Each number is 50 + 15 x the weight over its row's rms, rounded and kept within 0 to 99. Layers, rows and columns count from 0. The size before them is the row's rms in percent of the matrix's.

# k: layer 7 attention key, 128x128, rms 0.0558, rows 93-119, columns 0-127
# q: layer 7 attention query, 128x128, rms 0.056, rows 94-120, columns 0-127
k93 119:61 62 61 85 70 68 73 58 67 68 47 95 43 56 42 61 25 39 70 66 43 41 52 39 36 77 43 62 72 32 37 64 57 42 54 59 43 26 33 59 59 75 45 39 66 57 42 49 20 77 37 68 39 39 33 39 51 72 44 37 39 55 54 66 64 63 58 22 40 33 44 44 19 65 72 59 66 47 45 54 34 35 66 77 60 38 65 47 41 47 36 38 48 47 32 37 46 28 41 44 44 28 43 56 42 45 40 53 30 33 68 63 50 52 32 48 23 72 76 33 51 54 42 38 67 32 51 61
q94 092:65 50 51 66 40 75 54 57 55 93 58 53 40 61 61 53 20 47 61 49 14 24 59 47 50 51 72 45 31 52 54 47 64 59 46 55 51 31 64 34 32 58 55 52 58 60 54 31 32 10 54 51 27 50 36 42 40 47 49 39 45 36 33 70 30 61 66 45 61 40 71 63 40 43 14 59 46 31 79 63 48 16 61 39 44 30 57 50 51 58 30 23 55 11 53 62 27 65 50 35 31 41 61 45 42 35 39 62 57 29 73 48 37 49 54 43 30 52 54 62 40 68 55 69 47 75 39 72
k94 111:29 43 43 28 29 48 62 44 20 15 61 58 57 51 36 47 61 46 48 42 61 45 37 48 46 63 65 46 40 66 74 65 19 52 43 83 69 63 58 61 33 49 29 66 67 51 26 22 37 44 82 50 24 31 71 54 59 61 49 52 48 51 60 47 50 46 47 67 63 42 51 56 64 55 33 65 30 41 86 54 50 34 42 21 44 52 47 61 72 30 32 55 50 57 67 33 52 37 43 71 47 40 59 52 51 32 48 64 34 25 60 45 21 04 40 42 56 42 68 61 59 39 48 68 42 69 73 42
q95 112:40 62 41 47 55 44 59 62 71 74 53 58 52 55 52 49 56 61 57 74 57 18 45 86 67 48 43 42 62 37 53 34 54 55 43 46 32 31 41 58 73 45 78 31 39 70 61 69 61 38 78 41 60 70 25 55 37 55 57 46 35 38 78 70 56 40 61 43 45 67 60 46 56 27 48 28 76 65 38 40 64 71 60 51 57 52 62 27 42 65 74 54 58 41 60 74 41 42 45 34 45 72 46 50 62 47 56 47 72 77 48 46 12 74 79 63 22 38 51 61 68 75 59 68 39 53 19 47
k95 103:36 42 36 17 38 42 55 65 84 93 48 54 34 54 41 42 44 26 70 80 39 43 49 60 61 52 69 33 47 26 67 59 46 65 57 62 31 59 65 59 43 37 48 26 33 68 65 50 41 45 41 35 36 32 45 40 55 60 61 67 33 55 42 67 26 59 33 52 47 44 51 48 71 23 57 48 21 40 50 44 82 73 51 49 52 44 72 46 56 68 75 48 51 77 48 97 36 57 62 60 40 75 59 63 34 53 42 57 44 64 48 48 42 50 59 69 33 32 48 55 65 41 58 70 30 38 25 52
q96 097:64 23 25 60 61 33 68 23 81 66 50 77 66 19 61 64 36 60 46 53 58 47 20 40 43 71 30 59 39 60 30 69 56 49 61 40 52 61 79 35 37 17 58 46 42 47 55 56 59 71 37 47 71 51 48 46 59 67 47 36 58 41 56 28 37 63 39 60 66 62 35 39 49 36 70 38 56 38 44 32 66 63 51 68 47 68 67 60 58 39 21 26 42 43 17 57 70 59 66 48 23 37 59 59 64 36 51 55 36 55 58 73 42 64 47 73 67 76 76 62 49 31 51 54 51 34 33 38
k96 139:50 21 35 38 49 39 73 26 75 70 54 62 85 26 51 60 38 70 47 34 65 44 34 41 53 54 48 33 40 72 52 45 48 47 40 47 36 61 67 50 35 02 69 42 32 62 57 43 63 49 42 35 66 57 64 61 66 64 67 45 53 53 59 47 44 59 27 66 61 56 23 50 46 33 49 59 70 60 59 43 53 46 34 54 35 45 63 79 99 43 19 40 48 44 31 75 67 63 50 55 44 43 58 66 72 46 62 56 50 48 65 54 50 66 33 39 68 53 70 80 59 29 77 52 58 51 46 36
q97 095:30 56 39 83 55 47 55 68 52 58 32 67 62 50 55 24 55 40 42 71 60 45 47 47 43 73 25 50 52 48 26 90 34 34 47 61 69 55 73 35 48 53 54 63 60 45 32 66 34 46 37 49 65 37 27 26 43 66 22 54 55 39 25 47 43 66 38 54 54 57 29 67 82 47 65 40 42 73 49 92 70 44 48 79 58 57 58 51 57 52 73 46 29 63 63 54 68 36 37 53 43 46 50 44 51 50 18 31 15 45 33 72 44 37 49 49 49 38 57 37 58 44 59 25 56 26 26 48
k97 119:51 49 37 85 46 47 61 38 73 52 35 88 66 34 31 51 24 57 66 54 58 50 52 34 41 84 49 61 70 35 55 79 46 38 40 67 51 52 77 44 41 28 51 48 34 43 48 47 53 51 21 57 50 30 52 46 59 76 38 46 71 81 63 48 43 63 60 53 62 36 22 52 38 34 64 63 61 44 45 63 50 45 41 69 36 51 75 56 60 39 22 27 53 53 47 39 70 28 18 36 34 42 77 59 38 38 32 38 23 39 71 66 34 84 41 50 35 65 58 59 47 43 46 36 58 43 36 54
q98 102:68 43 42 44 61 42 77 30 52 42 43 57 43 43 26 82 25 67 37 46 37 52 35 29 33 52 40 24 55 74 39 52 79 55 38 41 75 69 71 35 35 29 65 65 26 50 78 51 79 65 36 38 90 74 20 47 28 57 35 67 74 33 42 41 43 43 50 74 50 76 46 53 56 35 45 40 34 62 44 36 58 52 37 51 58 39 40 53 68 33 45 30 63 62 49 61 59 62 62 53 55 47 72 55 47 47 57 63 36 67 65 59 37 63 68 58 32 69 66 61 71 53 53 51 38 75 53 68
k98 100:46 48 30 34 39 30 54 24 63 60 55 64 77 28 47 55 29 58 41 62 66 60 48 54 30 57 55 49 78 57 53 53 72 65 37 64 71 69 64 42 35 10 59 54 10 67 78 59 72 40 32 41 68 33 55 55 34 47 37 51 49 33 14 63 44 20 43 62 42 58 30 38 57 42 60 45 53 56 48 45 47 47 46 56 44 31 24 66 66 35 47 58 59 74 65 71 57 80 63 56 38 41 49 51 35 52 39 46 55 56 56 46 82 36 48 55 53 34 52 89 67 35 76 36 49 49 40 31
q99 105:28 63 63 76 46 36 65 79 40 64 59 45 16 53 48 37 59 23 47 46 40 69 58 60 39 43 29 62 33 46 34 31 48 61 91 65 58 58 44 46 45 68 67 49 88 33 27 45 39 43 66 74 49 61 44 47 63 59 66 60 57 59 37 68 43 61 41 42 57 37 60 68 62 36 57 54 20 56 63 49 33 40 47 56 37 81 64 35 47 30 61 41 28 36 52 31 45 36 38 65 44 34 54 70 46 72 43 25 23 39 36 44 54 26 53 45 57 71 34 19 20 63 33 65 62 43 47 55
k99 122:64 76 67 63 60 53 48 49 38 49 52 59 19 72 36 52 52 31 57 62 48 66 54 22 39 51 55 50 43 65 45 48 39 52 85 61 67 30 50 16 48 76 65 53 73 50 39 50 27 37 65 64 40 38 30 58 56 45 61 24 66 31 30 65 34 40 72 56 68 42 47 53 49 42 71 54 13 50 44 53 23 22 50 68 59 46 48 45 45 15 50 45 38 41 54 31 39 33 53 37 41 36 54 45 52 50 50 30 24 24 48 59 45 50 38 55 42 53 46 02 48 35 25 52 67 37 78 58
q100 100:36 71 66 35 46 57 56 64 23 42 85 25 53 59 46 84 65 41 62 56 24 36 51 38 49 36 48 69 40 47 42 31 36 62 63 76 65 11 47 53 54 91 50 20 51 60 55 75 58 36 70 70 58 50 49 46 52 29 36 65 32 41 44 50 49 45 62 41 48 48 65 63 39 53 20 73 57 51 37 65 45 37 79 62 32 31 55 36 37 37 70 46 56 48 49 68 41 40 61 40 54 45 46 40 42 38 62 53 52 44 42 40 18 84 78 71 52 32 44 39 51 71 33 71 51 52 53 58
k100 106:33 46 47 35 59 44 74 79 41 40 69 47 52 27 39 70 60 33 56 38 58 32 47 39 45 44 38 47 46 46 62 29 19 60 60 75 58 49 48 55 25 99 34 25 78 44 43 54 54 56 80 46 62 54 47 42 30 39 44 57 34 38 37 65 43 58 47 55 45 43 61 43 36 51 47 53 64 47 53 49 39 39 74 55 51 39 37 35 21 31 77 48 63 65 43 73 59 50 89 51 31 37 45 35 32 37 65 57 34 60 44 26 30 46 65 73 48 54 48 21 42 37 39 69 54 51 65 61
q101 087:37 70 71 46 64 36 39 65 44 27 78 38 64 66 48 01 74 57 74 65 52 72 66 60 46 24 58 51 45 19 59 68 37 61 59 53 43 38 35 65 70 65 45 66 59 61 26 57 37 21 52 55 45 32 44 49 59 47 41 54 46 56 75 45 36 38 57 35 39 52 71 67 73 52 44 57 62 94 53 73 55 46 23 60 51 56 43 50 60 46 71 55 49 46 73 37 51 30 37 58 65 35 37 41 68 65 39 29 73 56 39 38 49 62 50 42 51 25 20 30 44 69 34 51 37 54 41 51
k101 092:41 54 62 76 38 38 39 59 32 31 38 42 42 54 25 55 72 51 65 45 15 43 30 50 55 53 32 44 30 41 38 70 65 78 55 66 47 44 72 61 41 53 61 34 31 59 46 38 45 46 44 47 62 75 53 36 80 54 46 60 35 81 82 28 58 61 45 35 45 38 51 59 60 36 38 38 58 36 52 21 71 69 53 60 58 56 62 44 58 56 63 62 78 88 37 74 40 45 22 60 46 65 56 37 41 50 62 51 56 64 37 43 41 63 73 58 52 46 51 55 49 76 31 64 14 43 31 85
q102 089:39 65 46 26 57 79 47 53 40 43 67 59 44 70 68 17 60 45 79 87 35 54 44 43 49 45 43 65 63 53 60 93 43 79 51 61 57 28 55 69 53 69 42 37 62 50 60 52 33 42 50 48 52 19 35 70 43 53 29 50 57 39 55 41 41 23 41 48 51 40 48 43 59 49 72 72 40 78 18 60 56 19 53 56 61 25 44 63 47 53 60 65 55 64 45 51 43 35 67 59 62 42 51 41 19 34 64 43 26 61 70 51 58 53 69 73 36 22 60 52 65 28 27 39 35 56 39 45
k102 080:65 53 15 77 43 49 66 40 34 44 50 64 74 40 26 36 44 68 65 50 42 26 28 67 58 67 31 44 56 69 61 80 63 67 39 80 78 61 46 64 39 56 63 52 46 47 56 41 09 75 50 35 86 34 40 45 15 65 41 51 53 52 72 37 66 39 46 35 48 50 32 36 46 46 44 52 64 44 70 26 45 61 51 60 44 44 62 50 47 69 38 83 53 80 41 81 54 48 42 57 42 66 49 34 47 45 60 80 36 68 57 53 57 51 64 63 56 58 61 74 65 62 54 54 56 52 43 58
q103 107:58 42 43 73 53 28 66 71 61 76 63 40 47 47 76 56 65 34 50 57 56 55 58 65 75 13 24 50 48 35 60 32 47 64 56 49 27 52 66 60 59 25 44 39 74 70 28 33 51 52 45 42 43 90 53 56 78 45 75 51 49 57 63 65 54 73 51 62 72 43 68 54 65 45 48 25 39 42 46 47 47 73 69 41 55 79 73 49 62 39 61 53 30 36 68 56 30 33 39 65 31 68 28 64 46 32 48 25 50 48 54 57 30 13 54 41 51 70 41 57 39 53 51 76 38 61 40 46
k103 101:54 31 54 56 45 52 53 52 58 76 49 52 46 70 61 67 44 41 48 53 38 55 59 52 77 59 45 45 59 46 43 41 57 55 68 42 23 45 61 34 65 13 47 41 60 54 43 52 43 35 42 34 56 64 33 39 78 59 58 62 71 38 55 58 28 80 52 83 87 29 34 61 59 24 58 43 20 48 36 55 63 35 56 47 56 65 72 59 90 38 58 51 38 45 42 52 32 15 45 32 40 72 53 77 69 48 61 22 47 17 54 62 25 55 47 27 19 54 42 43 48 35 59 41 41 42 32 58
q104 090:84 33 42 68 45 57 53 63 64 61 39 62 35 54 48 40 38 64 35 36 51 59 33 70 64 41 49 23 47 38 66 17 68 51 39 76 60 43 42 71 57 25 41 62 52 79 26 55 42 34 47 37 25 49 57 63 43 40 45 53 24 47 53 50 41 47 56 59 56 64 47 31 30 66 48 27 40 40 59 48 50 29 42 24 69 57 43 53 51 63 48 69 74 57 54 54 34 82 26 24 44 60 56 47 20 40 27 32 62 60 41 29 54 01 47 44 42 49 73 64 71 46 77 26 46 43 50 48
k104 088:70 55 54 32 49 78 47 38 41 50 37 57 43 61 47 40 40 58 36 23 50 47 41 71 42 68 38 45 44 29 72 39 64 63 51 89 58 46 44 52 64 13 30 82 42 46 44 51 35 50 43 48 60 48 54 43 18 39 40 54 37 68 43 52 51 67 49 32 62 64 35 47 50 76 47 45 35 34 44 48 71 37 37 42 58 60 60 45 72 69 76 76 73 33 69 28 13 71 49 26 45 70 56 53 64 50 24 43 57 54 59 60 47 39 58 51 24 69 44 67 61 28 80 19 66 53 47 63
q105 104:61 03 38 51 56 57 58 26 61 25 57 53 55 38 46 66 34 68 40 62 60 47 51 46 47 31 41 43 52 47 26 66 52 40 25 34 21 59 47 32 34 54 25 47 34 62 54 33 75 71 39 31 31 45 33 33 55 67 25 52 68 54 66 45 38 23 34 76 58 40 55 46 63 17 34 49 65 43 30 39 43 38 81 64 43 55 49 77 50 37 42 60 29 48 42 59 44 73 49 44 56 29 48 42 48 34 55 64 56 25 63 59 45 65 17 66 35 49 45 70 50 66 19 45 42 26 64 52
k105 087:41 08 26 23 71 58 57 37 62 48 72 51 32 57 58 43 43 82 40 64 35 32 60 60 61 26 58 52 34 25 43 38 33 50 26 43 59 63 42 58 61 53 31 53 52 84 59 29 72 77 45 62 29 47 40 51 66 63 24 68 40 69 57 55 49 35 25 71 53 64 59 58 54 52 40 45 45 61 42 59 34 36 72 45 53 50 18 78 57 43 56 60 70 65 60 42 23 50 57 51 65 40 43 54 38 51 68 42 64 17 67 48 56 44 34 64 53 56 57 66 47 83 33 34 57 31 26 51
q106 091:57 35 64 59 40 64 61 44 67 69 30 40 73 45 61 38 50 40 57 71 38 42 69 82 66 59 60 14 54 44 52 78 53 43 43 52 25 23 53 35 61 37 31 45 69 61 41 12 32 47 47 55 19 33 61 66 66 59 65 55 28 40 62 83 57 46 46 28 46 52 74 35 40 66 37 58 51 51 56 68 62 62 41 30 77 40 38 31 29 89 50 49 46 32 51 60 36 43 38 64 24 50 51 70 45 54 52 57 90 61 60 51 65 41 43 38 56 43 49 50 54 27 35 60 46 46 35 38
k106 104:39 08 49 53 34 66 44 52 72 38 44 48 38 58 55 44 36 63 59 81 28 49 44 77 74 59 79 29 55 31 52 52 28 44 46 63 30 30 41 61 43 33 46 64 43 51 35 08 42 33 49 50 46 41 50 63 50 59 43 55 41 58 88 43 59 61 50 40 42 30 38 33 35 42 47 61 41 44 61 61 64 52 34 19 62 49 65 41 61 75 52 35 26 45 40 55 53 51 30 21 27 56 62 76 45 53 55 38 64 38 59 56 52 27 49 16 42 66 68 84 60 58 63 33 52 53 33 72
q107 100:19 41 55 65 63 60 39 64 43 43 46 44 49 66 42 25 53 60 53 41 43 40 48 52 42 56 67 60 16 56 66 70 53 28 74 52 47 43 50 55 60 29 53 78 68 51 48 43 32 74 52 57 75 54 56 28 67 65 51 38 65 82 55 69 67 52 59 78 38 70 73 75 62 49 60 37 51 48 58 56 35 82 38 60 60 71 50 59 42 50 31 65 21 62 65 20 41 39 28 33 72 50 54 50 66 74 37 27 32 62 52 56 50 43 37 73 83 54 32 37 31 52 43 74 49 26 41 37
k107 102:30 46 48 85 35 62 35 45 45 59 44 39 41 34 40 42 52 79 52 38 19 59 67 55 74 51 53 52 12 70 67 57 54 14 47 53 40 65 58 41 62 22 57 56 61 36 63 53 47 46 17 62 52 87 75 35 81 42 58 43 68 43 61 64 72 46 65 62 32 46 62 37 54 38 46 49 51 32 45 46 60 60 24 79 53 71 58 46 42 73 40 34 45 56 49 47 57 46 24 65 60 59 61 51 60 69 20 53 55 71 50 63 46 71 54 49 94 64 31 46 41 53 51 53 36 42 43 48
q108 108:57 38 28 66 72 21 46 71 45 64 34 47 57 26 64 52 54 39 53 42 60 65 68 39 52 50 50 57 86 65 53 58 50 58 72 03 50 61 60 34 47 36 71 53 56 34 45 39 45 73 28 29 39 39 43 46 44 34 81 42 40 43 34 42 39 62 55 37 47 36 48 45 30 40 52 27 38 34 33 54 42 71 16 74 43 54 61 49 35 61 50 33 35 32 57 25 76 31 43 77 58 76 46 48 79 49 52 19 26 60 45 69 58 49 56 64 54 38 35 34 44 26 68 53 47 47 34 43
k108 103:45 60 64 52 60 59 47 42 51 80 45 60 70 52 64 70 46 42 51 62 60 57 80 37 68 61 65 42 94 65 49 58 66 34 57 00 55 53 65 51 59 52 56 59 76 50 24 59 49 64 39 55 28 24 29 52 35 49 66 40 48 58 43 65 51 44 64 36 33 48 52 64 47 69 40 42 46 62 39 49 29 54 31 81 43 51 62 44 51 63 48 33 37 34 48 31 73 16 70 28 61 54 42 62 75 63 60 36 50 46 46 56 45 57 37 63 41 14 42 12 41 29 47 64 66 44 43 31
q109 072:43 47 60 61 40 27 46 38 45 48 54 37 91 70 72 53 59 58 44 38 38 42 73 38 63 46 46 50 41 45 46 10 28 45 40 64 64 31 53 16 49 73 46 45 33 63 52 68 59 45 54 73 54 57 46 28 54 35 65 64 65 65 56 57 61 44 66 66 33 53 50 63 44 24 24 86 50 32 36 62 45 60 48 53 15 21 66 47 53 57 51 29 62 70 59 55 52 42 58 61 42 62 58 56 76 59 66 73 60 50 54 43 25 74 80 29 64 65 54 61 61 80 72 53 57 73 56 53
k109 074:31 55 66 63 36 34 33 52 63 51 57 36 61 72 71 56 80 46 50 49 42 38 56 52 78 50 60 44 47 45 71 62 35 59 46 44 31 52 73 65 39 70 53 06 39 48 50 76 68 44 66 64 20 37 44 51 52 38 49 39 26 43 51 42 75 39 36 56 24 46 92 44 63 44 42 56 60 44 41 62 63 50 43 62 44 42 54 44 24 45 48 20 46 72 63 64 60 57 45 77 58 53 37 57 49 52 80 62 68 58 21 32 51 50 55 69 82 38 43 36 65 71 38 63 39 66 80 32
q110 103:53 50 71 39 59 57 63 56 59 99 36 44 30 52 47 62 69 46 52 32 55 55 56 53 64 51 43 48 53 35 67 10 49 42 48 28 57 57 36 62 54 41 58 35 52 54 54 26 42 71 49 45 36 77 54 74 67 29 67 23 51 67 62 64 69 81 54 51 63 53 68 55 15 50 33 36 54 43 46 18 37 69 61 33 43 72 53 34 65 59 53 53 56 23 42 34 20 50 55 51 56 81 31 50 70 46 32 51 38 47 48 44 30 33 37 42 58 77 53 28 31 70 51 74 52 47 74 51
k110 097:34 40 72 58 49 58 48 55 64 72 26 30 62 46 68 72 78 40 43 59 59 72 51 30 59 49 53 50 44 79 53 37 41 40 57 40 36 30 51 39 45 26 54 42 37 48 56 35 60 37 41 27 28 42 51 70 79 28 59 33 62 49 46 59 31 48 25 73 62 45 36 47 14 28 56 50 49 44 36 19 48 55 68 36 47 69 52 44 75 59 36 48 29 32 30 40 39 50 51 69 35 71 38 49 46 43 25 54 44 57 46 56 32 39 34 45 41 59 39 17 06 27 53 40 37 37 63 23
q111 093:79 29 52 34 53 64 47 68 61 63 53 70 35 43 50 43 50 31 59 52 62 13 14 41 48 37 57 76 62 59 47 38 63 60 82 52 35 45 55 80 36 51 51 31 56 63 35 53 62 41 77 35 50 68 60 39 54 61 41 59 27 31 64 68 39 66 57 49 58 61 60 52 62 50 46 45 39 51 83 70 63 38 75 37 53 65 78 03 54 40 63 52 52 43 42 42 42 59 52 17 34 55 52 49 51 34 40 58 43 53 44 58 22 37 41 66 54 32 48 50 49 45 39 87 34 22 28 47
k111 097:75 17 50 15 62 37 59 66 61 55 40 64 36 55 42 52 32 45 69 19 53 29 19 46 50 58 39 58 32 60 58 41 51 43 65 45 52 57 54 30 40 43 49 47 53 52 36 40 41 61 52 36 77 85 38 26 47 53 59 85 40 64 65 54 34 69 60 59 63 63 60 58 44 51 62 53 31 50 65 50 68 36 46 46 53 36 65 31 70 61 68 48 59 45 41 45 35 43 61 41 41 52 73 47 72 38 10 65 38 54 61 54 14 57 42 54 31 66 45 48 62 20 68 90 33 30 33 49
q112 094:63 00 59 49 39 64 29 36 60 56 31 50 59 55 55 31 35 65 60 53 44 38 26 43 43 53 53 55 50 53 53 53 40 21 52 44 31 46 43 63 48 43 26 56 37 68 24 42 46 60 63 56 12 62 59 37 70 58 32 43 76 77 74 62 34 50 51 78 62 71 53 69 46 42 47 49 70 45 75 50 58 41 45 45 53 53 45 43 66 51 43 61 55 45 40 35 37 67 41 23 48 57 35 67 64 45 11 63 63 41 39 52 56 50 00 40 69 50 54 50 25 52 47 57 26 30 51 36
k112 088:72 05 56 31 43 57 40 50 49 56 52 46 38 37 53 22 58 67 55 56 30 44 22 48 57 31 43 60 18 50 62 41 53 36 43 46 46 65 53 62 57 45 49 47 53 72 47 22 45 62 67 68 34 83 63 44 70 46 25 52 57 68 57 37 54 41 48 51 49 42 74 61 48 63 43 63 59 64 68 48 71 57 23 42 56 63 55 56 52 67 49 37 53 37 37 27 29 64 21 56 54 62 31 61 57 54 28 72 65 51 45 51 22 66 24 14 72 65 55 80 36 77 37 59 21 37 44 36
q113 087:32 48 41 45 32 50 66 32 61 65 67 52 58 90 71 63 38 67 24 63 37 54 64 61 60 43 44 35 13 62 47 45 27 42 40 83 64 33 62 33 29 51 54 61 49 56 45 51 48 05 58 56 33 63 48 25 44 59 58 57 50 65 31 66 70 56 59 58 58 36 61 52 74 52 35 77 71 52 39 61 44 55 55 56 45 38 56 62 54 57 32 35 49 71 43 73 34 36 47 39 36 39 63 68 34 35 63 47 63 40 78 55 67 47 65 51 53 65 55 89 52 56 78 29 41 78 32 51
k113 092:30 39 26 14 39 48 58 36 62 22 61 52 44 85 23 50 56 58 43 50 43 71 53 72 49 62 45 44 28 45 76 76 11 43 46 71 45 59 52 65 39 43 18 45 40 33 50 67 41 12 76 48 15 48 54 43 38 57 31 43 55 53 51 45 35 71 38 58 60 57 74 45 58 27 42 53 55 59 55 59 52 49 48 14 49 45 57 68 46 29 30 42 46 69 53 41 44 46 56 48 52 66 61 63 58 45 73 30 42 35 58 43 49 51 42 60 58 66 56 85 53 56 48 24 48 83 46 53
q114 089:64 32 33 69 33 46 25 62 49 68 20 65 50 72 55 45 57 46 52 43 64 49 47 66 84 69 70 35 51 55 72 26 41 47 42 44 47 48 48 54 49 40 47 57 48 51 44 67 21 43 59 50 24 45 63 66 33 32 56 19 55 43 47 61 61 70 80 47 48 52 56 44 26 82 42 42 35 42 51 64 46 67 34 00 59 15 28 37 38 66 66 51 62 49 58 58 57 41 36 36 44 70 63 49 47 45 25 66 74 70 72 35 43 38 43 23 70 57 52 51 55 39 67 37 33 49 41 55
k114 087:54 39 33 48 30 54 37 38 56 49 46 30 48 53 55 35 74 42 53 52 39 40 45 82 53 84 60 59 52 74 65 48 48 46 39 58 40 42 44 84 56 29 54 59 53 37 37 81 41 43 67 53 24 58 65 69 37 28 32 45 38 63 53 44 71 62 62 57 10 45 52 50 14 69 55 49 73 34 41 66 64 86 30 20 39 42 63 44 46 87 49 43 60 31 76 42 52 74 36 46 53 62 47 77 42 53 28 57 63 70 51 39 57 40 49 45 37 59 42 53 51 49 59 34 21 68 40 39
q115 085:52 38 51 37 29 59 30 46 46 11 64 29 76 53 40 39 67 37 53 67 73 56 44 44 27 80 49 34 51 52 29 71 34 55 29 62 58 60 38 14 02 56 36 60 74 36 26 43 52 64 31 52 69 47 47 28 32 70 55 81 39 59 34 54 51 69 53 65 45 62 58 33 59 55 68 67 42 57 65 53 64 45 62 20 55 62 54 48 57 65 68 42 30 55 53 53 56 48 50 43 45 35 80 56 61 56 53 57 41 69 41 65 79 59 32 34 64 26 53 34 50 46 58 50 35 39 56 70
k115 092:67 64 47 50 24 55 28 45 52 14 50 41 42 49 43 58 73 60 50 48 48 53 37 58 64 34 63 46 32 24 51 54 25 67 27 40 35 46 49 46 25 51 58 50 75 37 47 51 55 66 43 33 64 76 53 32 36 66 36 68 42 37 77 15 62 71 66 61 46 60 84 37 06 44 66 54 48 41 71 44 62 49 44 15 50 48 46 44 70 61 65 31 62 50 58 54 50 58 29 38 55 65 53 52 70 45 45 89 62 75 58 56 50 50 48 41 85 54 44 55 51 42 53 73 40 71 72 51
q116 092:61 49 45 14 35 52 64 27 58 43 71 43 68 18 38 49 42 25 43 48 59 12 42 62 54 65 62 66 86 39 29 38 58 69 32 48 38 37 59 66 28 49 41 35 55 65 61 22 56 66 58 59 61 67 52 46 30 55 56 64 56 71 40 65 42 59 55 58 65 43 23 40 62 38 76 60 55 52 65 69 81 54 52 19 40 37 26 29 36 56 73 44 45 48 32 47 67 47 43 37 69 28 58 54 77 54 57 63 52 61 63 74 36 69 44 59 64 44 44 69 69 58 64 32 56 34 41 34
k116 091:82 34 50 09 44 48 31 54 69 30 71 24 47 41 31 57 37 20 43 64 58 26 55 65 73 50 84 75 70 31 42 42 61 68 54 50 44 46 36 50 26 60 23 67 51 79 54 55 52 48 26 62 62 59 65 57 44 43 56 65 40 52 34 60 50 37 55 70 68 48 49 50 62 48 68 59 51 65 38 83 67 53 38 34 54 22 36 31 34 57 53 44 28 36 45 66 48 40 61 17 69 31 54 63 87 59 55 66 56 50 44 58 31 69 45 63 57 41 52 37 61 61 55 38 47 66 50 43
q117 079:44 60 32 32 56 72 49 18 53 48 56 61 39 42 71 73 35 74 36 69 60 22 36 19 45 48 50 64 77 74 47 73 68 37 62 65 37 45 58 55 64 56 62 45 43 49 51 47 56 60 38 52 52 54 23 39 54 61 44 48 83 40 50 75 54 41 65 51 59 67 50 59 72 47 55 41 71 63 39 42 46 42 77 62 70 39 46 49 78 40 61 46 51 55 36 47 52 44 69 27 45 31 48 74 39 65 50 55 52 27 89 79 53 40 52 84 52 81 82 63 48 48 44 50 39 72 58 23
k117 079:38 44 33 28 72 48 45 31 64 52 61 53 48 38 75 48 45 42 42 70 66 40 60 45 38 37 52 67 69 81 24 56 45 33 54 86 44 32 38 71 84 59 58 23 45 50 54 59 59 49 37 88 43 41 51 22 61 65 58 43 66 56 38 55 23 33 39 38 32 43 57 32 48 54 60 64 68 99 46 49 54 51 50 47 44 57 27 51 64 41 33 49 39 52 34 37 54 48 51 48 61 27 41 59 34 62 54 29 38 33 62 61 48 50 39 63 76 76 61 45 30 61 23 32 34 49 52 33
q118 085:35 64 46 99 81 34 51 77 37 59 58 54 33 52 48 64 73 34 43 27 47 59 59 52 48 15 43 49 43 30 46 39 51 68 63 37 35 61 47 54 73 44 57 33 64 27 63 66 67 37 60 42 55 61 46 53 71 44 46 43 33 38 69 40 63 53 33 40 29 38 63 62 55 58 52 32 35 42 70 53 27 55 55 45 36 78 67 42 41 35 43 61 46 28 79 35 50 73 47 68 38 61 16 27 57 54 55 20 32 48 34 29 49 44 58 43 52 35 40 34 42 67 28 67 55 32 22 56
k118 086:32 69 62 89 78 47 67 53 48 91 43 61 49 54 53 64 41 24 46 40 49 41 64 31 36 49 47 52 49 49 33 59 59 40 63 23 61 56 60 35 67 54 64 52 62 34 47 52 61 34 47 48 55 37 34 63 87 59 56 50 47 36 46 70 47 65 40 52 70 54 41 57 63 51 46 42 26 36 56 58 45 40 45 73 51 63 52 48 47 39 65 59 49 37 71 52 54 67 69 52 45 32 49 43 59 42 20 30 46 34 48 40 60 51 44 59 36 00 36 02 56 36 48 45 66 05 29 64
q119 105:51 56 43 70 56 43 36 57 77 90 58 62 57 61 74 46 45 69 32 78 59 74 71 59 63 28 46 70 46 54 52 29 34 31 39 61 46 23 58 65 67 45 77 60 47 57 46 59 52 57 35 48 20 37 28 41 50 36 51 38 61 53 55 53 58 40 59 44 59 48 65 52 34 24 33 39 61 26 47 23 41 54 54 82 69 63 99 45 62 66 39 42 55 36 47 50 28 43 67 37 34 83 41 45 72 30 31 47 60 38 37 46 43 48 56 52 76 60 61 38 67 56 40 63 57 66 44 72
k119 107:20 73 57 48 45 59 48 57 75 80 51 63 66 75 49 45 48 59 46 77 51 84 65 57 72 35 28 51 49 54 69 57 22 57 49 50 63 35 71 92 74 47 50 14 48 56 61 46 67 58 57 50 20 24 45 42 59 47 42 38 54 85 47 53 53 72 32 24 55 52 53 58 51 41 41 45 28 49 64 17 57 61 47 54 57 55 81 58 67 50 46 20 47 51 49 40 28 37 59 82 57 71 43 59 35 37 49 40 48 34 50 68 27 34 34 56 61 49 63 46 57 53 50 69 55 37 49 51
q120 088:38 59 48 60 74 47 56 58 60 52 53 75 56 36 57 36 54 56 52 72 48 34 49 56 36 47 46 72 72 50 33 75 56 58 68 45 31 29 58 59 57 54 65 28 67 50 49 46 55 60 54 47 77 42 11 32 66 80 36 78 48 54 54 43 55 38 14 35 51 59 64 63 79 21 73 28 44 52 63 37 65 33 62 87 79 80 52 48 65 32 49 71 46 48 53 54 51 36 57 31 50 13 61 58 41 66 60 42 40 52 36 49 54 58 51 81 48 38 61 38 58 52 27 65 70 31 41 48